config = dict(
    vocab_size=32000,
    hidden_act='squared_relu',
    norm_place='pre',
    norm_eps=1e-05,
    positions='rope',
    rope_theta=10000.0,
    rope_fraction=1.0,
    tie_word_embeddings=False,
    init_std_qkv=0.0209,
    init_std_up=0.0209,
    learning_rate=0.00982,
    beta1=0.95,
    warmup_steps=119,
    decay_shape='pow',
    train_tokens=1070000000,
)
Each number is 500 + 50 x the weight over the matrix's rms, rounded and kept within 0 to 999. Layers, rows and columns count from 0. Numbers have three digits each.

# layer 4 MLP down, 768x3840, rms 0.0133, rows 678-767, columns 3280-3359
685457445448472536502453442519529472456533496461461570461516563554425588498567546563483438587571476561513563540463553554643511491523512435449459576409586491503469513488542512486500481501532513543413475473548511466583472411508503459533520515
400529537511534422479444502509501526529461537509516460468459584499529453444552487476486579551460454514521527489495454504516558495563391490519479501522582538493477481520376487519426653539464567500446479492536593439452475490512595566486469481
535462417467495510390413546530484485478556508469490484434441517526502509434482530494494530416504453454478463384455469498518571574480585443539492465543522455468511449555468544389613444475447594491533474451447512517508575507438450448479487402
515438496462494527470516438415572540450499518521333538491459511474424526505383453481531449517497535588484472447470478467507480487402492430530462500439538482487480419386458474515460449520511536559489470466398412449497420440501432474562432473
470603548532484561553508548526524520467446517585594527595448426451558605498568497440515493522503598484441569505463562481519468506487570489542532508498446450505532476425619486511531523525607530514496491481566535481501547438491619635462554421
506496538442506488432503451509514461556515524516461439450581439456501477403502586535461466511526503490394596490428555544439507467526440505498510509514558498416511532477508407565439554491564586570437559426562545434526544489468593575558441445
465421471502539527434482485426492577471537455590605509546499502489610496539516562472457489503460562572523395576532546509454568460495479503500498488513511492537515492508495471488449426496444514487513527552639529430589513395525521457476451522
449432484511508482506457537576432503537535482510556458449515535472478445517468438478498588464500453529491534550458502518519594485504351498492449608501384601517500486480454405419541423438438463530492492529466556508476529563552391517499535504
470523521627468581452524505467448564518399527523600496498490515598526472581560335411483485425484478537536532460531441536466510540593514553477508523465494516507581589465497436424521621560457459461450446584506603537499440540495439410546533543
483515485468547487559501481534514497464469521469489467550462499514462404481512488634577489527455483494436471467548450514631494398535505514505499542464440567500454499483445508458504503443452437522490497467537455429457526487467556402486467468
610434532579528398493497480445475560491463552511552438489439481555455485603491497467485446548483486529546449396452529464486546488501495456527531475519521494474566480435530483528492457496506552541381478490457526541557489565462413559418437466
540589472526554489474508540489436585465505425397489520585504648481404533478500534520479486452514470526443585538596478489502411517504467398471542538495508355498501495532522522463493422513645390531480492492447516486523490596496533509469440488
484576528514551483528506520507452569539582427518487565499453460501525573641502445455380497443534523481479550480529588441448425507454444596450592468536495567515511495576470473459544475469599443592468490456517416535446522489570467487434576493
461510480520511538537409482528455507570521459589477606456568534455577417543545560514522464438489540587446494447573520559452550433531479471554520492572584535538438546499498450530507485469435509585510452501503473492554553558567489564570430474
487484539468467447474546498518498472520598472458479492527575497479429509521517419545540438575431417627485571475557521475530532504509516484524455608438516513487443516548513512493473553486523489390434508494555510491560493514459543590550544511
461476493572578453444576440451578563527440464497534539497608476497563387390523625455555517491473463549543536512495496497418451460429565454509481395432468548506533504453449496412573553523498486501475494464452451465482441535474510459537517455
563433477544543518470460478455463463597490451518518459488487486454505553498523474502522471488487524479556453525524449534553474479529450416427519548518539448551490425507511475586458502490496547500507510560542490507531587506437461518456465468
594501488551462398517513506552563551503497465470530476502494546445453571525558506521532560468539554466497449411536486518489496501491491524540563549487489387482506503516490564500474610528543452536520502433423542510514493478596504557538598453
483524526462564487452566516487524626422521485507487406466485399451464565569572504539460549525502585484584461432434447498506494491558536518572511537557429602494468468544565550440567446504441517546508561470422452532504524582526517437542559521
469422505528553519589462509499467478537320473537485596547608507516539538486524467475511439464531473494438503506505434431512596506605458550554442476525435486478525398533486455579408525590631469391412467539504468473524537502548497525634483476
485510419518494496494459526529459530557510513497573574493460580501521444555483477504521497527505568475479421620514532566493440550461518531526521536502502557521510492529463527440566436549554500481565468467540508450451550509468404616526454431
506473494531482435571531518506559502490519516550502442601597471499557633456495564475436468470530486419491478439471448432473579538506448463506494510502413523552434554503439436517548431553597490540508501459375497504408633554510393447509508490
482513533472466484506408477547499451465491531435580549514417495569534485562620570536429593574517498519538461535523495480471515476533534541473477459445551501533520456501510549451510515526595526522496415505488452465464482474495517547491570542
497488518511479437578491571459602482520434412532534423500622461495463511500436558448469474564474539509474562515418474484502476434464578470501502517545605463512454524486569550529443524411506476446617491428525529469458398513394456531485503416
605502500520472459519589579474488581532495499483374501457523599528502519441527544446544473447495529546523539473442490600503528497422452458487432556532485516529520479486469499451488457558498512487590524498413534495524463493521491506575500456
453579497497490514551499501540623525537572539528479594555404570564497474576443467575561449407497554457557473533500442550547574426542480485376496430568539448512502404493427520590557588543553464474416535476488517432487525491617434531505419475
535429420473486540487509475443493509560477511571541501471558569499532500407496514532583456403593522516413516568469558454399552545552590576414541455522479500484513448469529552506464440499441553447529493469439577525571618434469377498436532597
519455570531526427562503531510387512489526506438516498456540548433542512525594418573520571465557573407460605431439477476487547553566569492502539485423492505525549552425499420454474552482549512502516479515487445574474490486446550579480453440
404559489581533546472521592481476423530541487492466468490414481494504468479546604526429550432557539538458543531493514473574476422434456482455545597431469540514464544493520507594419530543489538483527495577500503486581479455509451509556496586
458466514536555533563540524546473613498548422523581457489434436529434425557493379560630459438475543571481528457475471601506421523493518453491502534446506466481484560535554413550576570486487475545513538521523564483545442436509470541514467513
537494527505490509551498493554598529385474460410479522542518445542451574466465490515502560542564434497532567519448492504479476499540529569418567430549533446501556505477469512488511481488585500535645472537461584574442514559547463517468500414
577485462514501549489533575481480488535464547429531478440426497457498496427457443537486604439473489457550597529470477549510490501407469487447603619587457469521500521497606435443550567449521551505425473494456539576450483446465499466528460535
428525481475525438443452554563436474407435493427537550433521598507565435502370519518468381496476483454548477423579533561504461466546455473490497540468531504512496542441495528509508463519466594493488555473464395498480562606606514523461473511
512488500504527446415559522514447457471608510487469553538511456585463497460444406555522440528563412576491501600389518482472508449454432539516630520492442483547430583492432504469452474473501559525515577525459403458511472579447536417463535568
537493497530489544405471492542489466561473498609432516496492514611471567523504385411504537489499432457437464502553522452529521504418563531468593471552475522443520405522461485591483506479537563405548484572479489486451491477536545428532455590
428555506459447495516489502575511440461460496436529451550488490516579505524623433492492501452501533531469551507490460477471563538461484500514461437537596457467428547561481521507523462491418566512564476566427458536531533459473466445554448496
546540442548464451478540477504408535512542576504538472468590506455513391406556530490579415418507554532542498561444516502483461506562502456429520571480591459488436406511440451450455478497493527443501447548428489558533529534434407490521496424
503454567463500508472465479523531443472546540536407494450449534455493489462460397524454407547551459468503490426408506526596527461516384510556448517472539529492475498494454476448487413511504529492544453467550560553487426541476431466540545487
461541491514490534459449544489507645549496465473510479561568484497421500525507444455483483481555432593542427583476450446546440484466457383628385480510508460453502526493461492596506545542496490405498490449461544453609525530512515484496485481
482543507462529522463548452527578539455556594554524558406471413451485460505483523501584490521561496606540494511579473528486499529489525496493518474474478387513463438519433542532384338611599471516482537504534511413466515537450528468471531557
503498519533547476532485510493542384478450524497499515465516421429411561505578566449521605473494539437576628491490478407479530463488615449527489546444474543584369519522535519497421490497596479496478447505649511530488457497558551601520578502
482588445503460518420528534449495462473443556490485556417491428477479569634530550577497435500453459442509506481469491409409460524488532594513452478613473522504426522523387412548433421606542462590493491518635435436560574578421473486523430608
493481432432549490522455555534490551487538521464523426506434542458537437527468558591477473432544477509576474547613456526525517380525566511473515506428402476558532557507467529511427509558529511529583435511459518567485448466477531459560578478
593447464494531477516535528501527501548514394491505552431473489471430479411516385375529547433466499377384453579521526466514580475489574413535537468561485500596539529529504434472541599497498564518563467490402488503504442511439466460413567453
530525464611608407593493494427476492527600458518520546448624542523470559603532529563443374443528525485472465468492506426500442485581489499544519493481471519426485514412480471460485537474488468419489414554417534468507477595503519514510511501
449527544456460629502532448504494437499519529506518526503466585462517431526645548370495454432458480737510545518521571458548567538478537504517510460453513556497627457529525552469534458446391511472464550503589494581449465535575512483471519468
505550499498504504587585545502506563544539484406392532514494540482484503454518468509509550462490551628499434484537471552480457483500501436484428456503483544478492433448462530578357478530563440522504526490469505532465461529565460511517516419
478523447478603546626484446559595411533555536468454413541423470476449520487588431525510573418577514550465503463463481509503434497506461493533465428523500505487554523479457520366565501533556401570497533517581513442537458492528490431525480470
612587546493599540609446546520537502500579380513581376456376417508524511527601529418492516426502517531485354595484453385479488524549566506431526537529566529481469514594443525536493524494491521449473455493571385532545476563438416517520584407
547555553492518390528448470513470625502517500441493449467481483535431513494523446553547458484528433485485513532527516492479535564391615491469567499486531524425569550572420499554425430478448522486458456483508530515474458506532479475575480468
435532468548466524504573485491466557485551488465494585501508530522489449495553546537513541495475458531564579486462568548498518470476442566502562505480435525453406509514567498615521560453548467414467527496515460506518429464487495507430470461
557513476437506571504487573456589454483477398514521532484483450429559438556507370449535547596622534424542390540527529509513523516533488381441571458588574496537466497627448521490514483553487448473470524532471513463431494522525491430446526465
522463473536605608555542509496593439457529420508520474454515495478534445575543504420583396519456413495461484528470549594449535519492357493417445521534536556553578414461562577433489533421557486483503501472525500532492524512496481549532530462
507496557416540544440527516574528463520575499552542572537400469450518527524523591526477530533552465572451468527548519471406474490496503505427478590514491581427591482535439508609473497545498496446448459486588485541481444507445609545495503456
554506524529383487543480555469495527526611360520629391443463461449492511453503512547461548431488492570539490455473493527603543490483509507543486474413567513441501449552460536466639534482488441534415529543379444497469490482485504466550525565
405599439480508488481494521524467422530612466492492481469416495427555485533507491553504479540447514528575411511440490479543551445523468528462516528541478522533479460485492475562572627484546581473545517512439519450468462496497488434503507556
490574487488506498592496512477473631514484528477420552479519487488488609553499502503463523535491512479508483504488503532498491564468521543510503495496531540470499430606458507527556455536594437521520596460601495519512390554498527455473539603
512518414506418472491501498533543549577501449561437530532525492497504501501505426476524431583543511457471539435446519450453488536480491464524505546512476469453470476504471444477435488534477446482534540529490485519526557555440447558489560495
515540485484510540490508441504411541478534425442536502472460461518477481466455465482486537483513443560487496531491534476495443522528444484534502469575528510528509506430462525463536535474516500423436451526560531492444511503464497407559561420
463409455616444483549497541506502538525537447557607496425539486455413473423492522491523458491551549563538429452516561453452543527432521505508485471534374448472435542466536486530538511495467523467544544467549491473482407418521496540446574496
568468532474534453537455547495484570433589507465578559535491466515467571555486531504411431560491541456442430546516526477475611403510551469495531524503459599443501477495466445623592511550468513546501487564613515525470593509477467526424487585
471469495558530492509543470479585360489481497470494578518512531456549615557564563489452499594468571577454516481530617531478471502529446578522549505565587529430434482432529411522493564445503464468573599487524501520487474538510455483479530529
492442498558525526545535485532468476443510465593621540387436360549455541492506549498468519415502578545582555500463535500581466566474574496489506454482548456575410549508497481522520578544468435512490426463481472491493427474584544444520483458
599469506572509432477447465469445411536460440405538553472490462577511547478541575392545475449504478479434489575501394488555515554437575510500428457522485546428436511483474469453531548465422500439498530524437471450408417492516503394477444547
540481479412558417362498547503522510523559517456546489452469473483408491508458420507498523521511544575491523490494406534499503475549519448507541526428449515467474491571481473569476528532525491502361566464559594455447544496493444560418499481
508516550383504521468581506564545545412450521524436530465534551503537577476464475511528500484590447455441500448615441455542540564664530525430475637615607513543552488506459604501489513536437463508508463609493503480486521448487539439603527524
468485508463484530551502519557537519555517543565513514515442482508514433502446452463526558542565569481553490540412517477418518534537423483521606478468458394559494501517500425376369522529437534551502419439503566438531515525524522511472530587
550545470544509515448459577477491472533402503562491482417591446554626508585667568524354404537549507525504540520527480397631491520493591436481558440568447481525450442507420527530459537571515498478529520440488422438526517498521396422533489456
460468528486442508487502474526550585445528445480486446622425427538419516441435539518423496537388471438452440430533506473531520438563572546540513493550471552470529385438491550490488531532540474544453534497513538590565502497519481472503443548
609461512499446539505567574504513539444496490491544446528519505507476432493574467500480597525503447476464516571528467474480607499518492499477479503494544529497514532442496518606546502476442476507461490523432521516466475491488477476525513517
466476512476495476516521555506549513499528472480505482591453494412412408533441531511606498510512470595513565472479543530514457496472592481522443529489448519542567510496464565405479506473569510495444539360413492434536483506582431493493513597
467489484538648488447545506494415463542488533538456457480562445489434581566474548454495537531529458472438538490513520531487406574542563541435560587549466479447467542587500433550451487520509506441595465485465533537499526507470466421529494522
449503476475484502464390515473493477452435556537494537448463462484459456366454524525494549467472439526529536491496480395452480506498395484492518487520577452433458520529490538513580464575517499556488490500541471448481479483560412469500518536
579592568477487501472511535523497501409461468540489473499400658510468454587440454612489545504471516551589468461495456508475487517670430480389353527527452385505557469463479475531482415491571458429447448596540532489539544509493520604504496459
427527525497497563420485455549441523518399488521433445473488555486517547493493491440451457517473557551443479596489510510401521443525509510542425603469426448440448614560513524449499573613491506477442491564532446498503484423508534486490574454
554475507472534504573474483524460497496424369475510514424468550540506573537481433481507504472460529568489535468460427464493584530460516400392433667516536530458448456519449557425539518480496469498532426485462488556377518527491500439484552547
471447464443501468526526553528453600431591555504541510397492489484505464492409464604529487471424437442472499440406492442508452498550465484473503515484456413512494431507486581514534477418476417459601446571488511479443468459521424477499415499
492449554516541490442519460526516527477478481511405539546533476549558339528436514439535501525537540510530484491458448439441443464493612506512475500601447496477527558567471479547351540434380550568528521479541556484502520505497559549470505456
505544476596470483565486514447542459461408602485534466499467462479509534493618471426484497491499508547483582505433492494468552532530472530538555539408440532501455518576555545528469528481514530427449457484561529504455468539526516444456513507
470532488572502551528463491528504523597565418509536505574504510484497544510519488547527450477458492462538591489468454542504442544524546522547489471555559422506575483518551496594429488479442490556498469456495528467496556508408432490515541548
557511515505481543563528590553450534508468484533486526545453507448486578506433529553582516582567510514486450455484640475526466572531485503453480490473490454541484478420500472472542556547424527465530458568406494480601589537536556488509493529
593383556554552541590522578492443541503546576458497510540499511485582578519445432548532563548503405500547447550470552519479586452565560508598563520467435546468468493484547547458491525568501468493437488531577425471631386538416496507545480400
563473465506531571510462502497433534583455491563478453607460514465626544466542563550446398491516552380553485465587489483468476565531588518541538544510481589505410496452459412424559567481473542564493544436467518543539468516461494495521441624
492547455508485560550565545451491560505477485524521456436547478504456521596502563487521553484505375445533467518498505562497413584482450423558445514575521538506518446502507459508488640404434470474427467555504470467478460395555473567467454546
497484485531463454535531552410523400483465501544598570552507487467566524550408520494475581490576619345602480426451473535512538494542503462540551477413520511419496528496479457540441571519419411515555497544524444492445573558578564508536421440
506517522535495455453592522520486499513567508493442497464469578534477424496583518580435447507516509499485464505492558570575490571548523413507553464411421569559553527543555502514512474432454513549573532465338509481515479521435500529506479420
479515499458555537552499545506508488511460489528461422602452541546534508529512341516548581385532551481474507450546487559580562495455502521503478521502514500605440553462490547482437488505539609499518359490595456489470583493501489494452428461
522482532465520522492485547465491494452574516478488543434446443461573585554456433492537541582523596447416611453577526532488521451542553511478495501555547456469472583477557592496470463487446532423544498551492557569498443441459475508507458452
576408576454485528531517498503548504538445459478413464461466524517523500504479538529554576485496534544529591586525539518464514541503512506477488535406411510530550574390540547451596610489461482443433465493512489519435514415428484584581502516
416443508441493534509507487562489549502614541480536514484574437489436478501563523511487560511477478531492429490486471410461502459537547452496511514512435538467495467531538498557554477537498513531572486408451459437513585550476522469522447483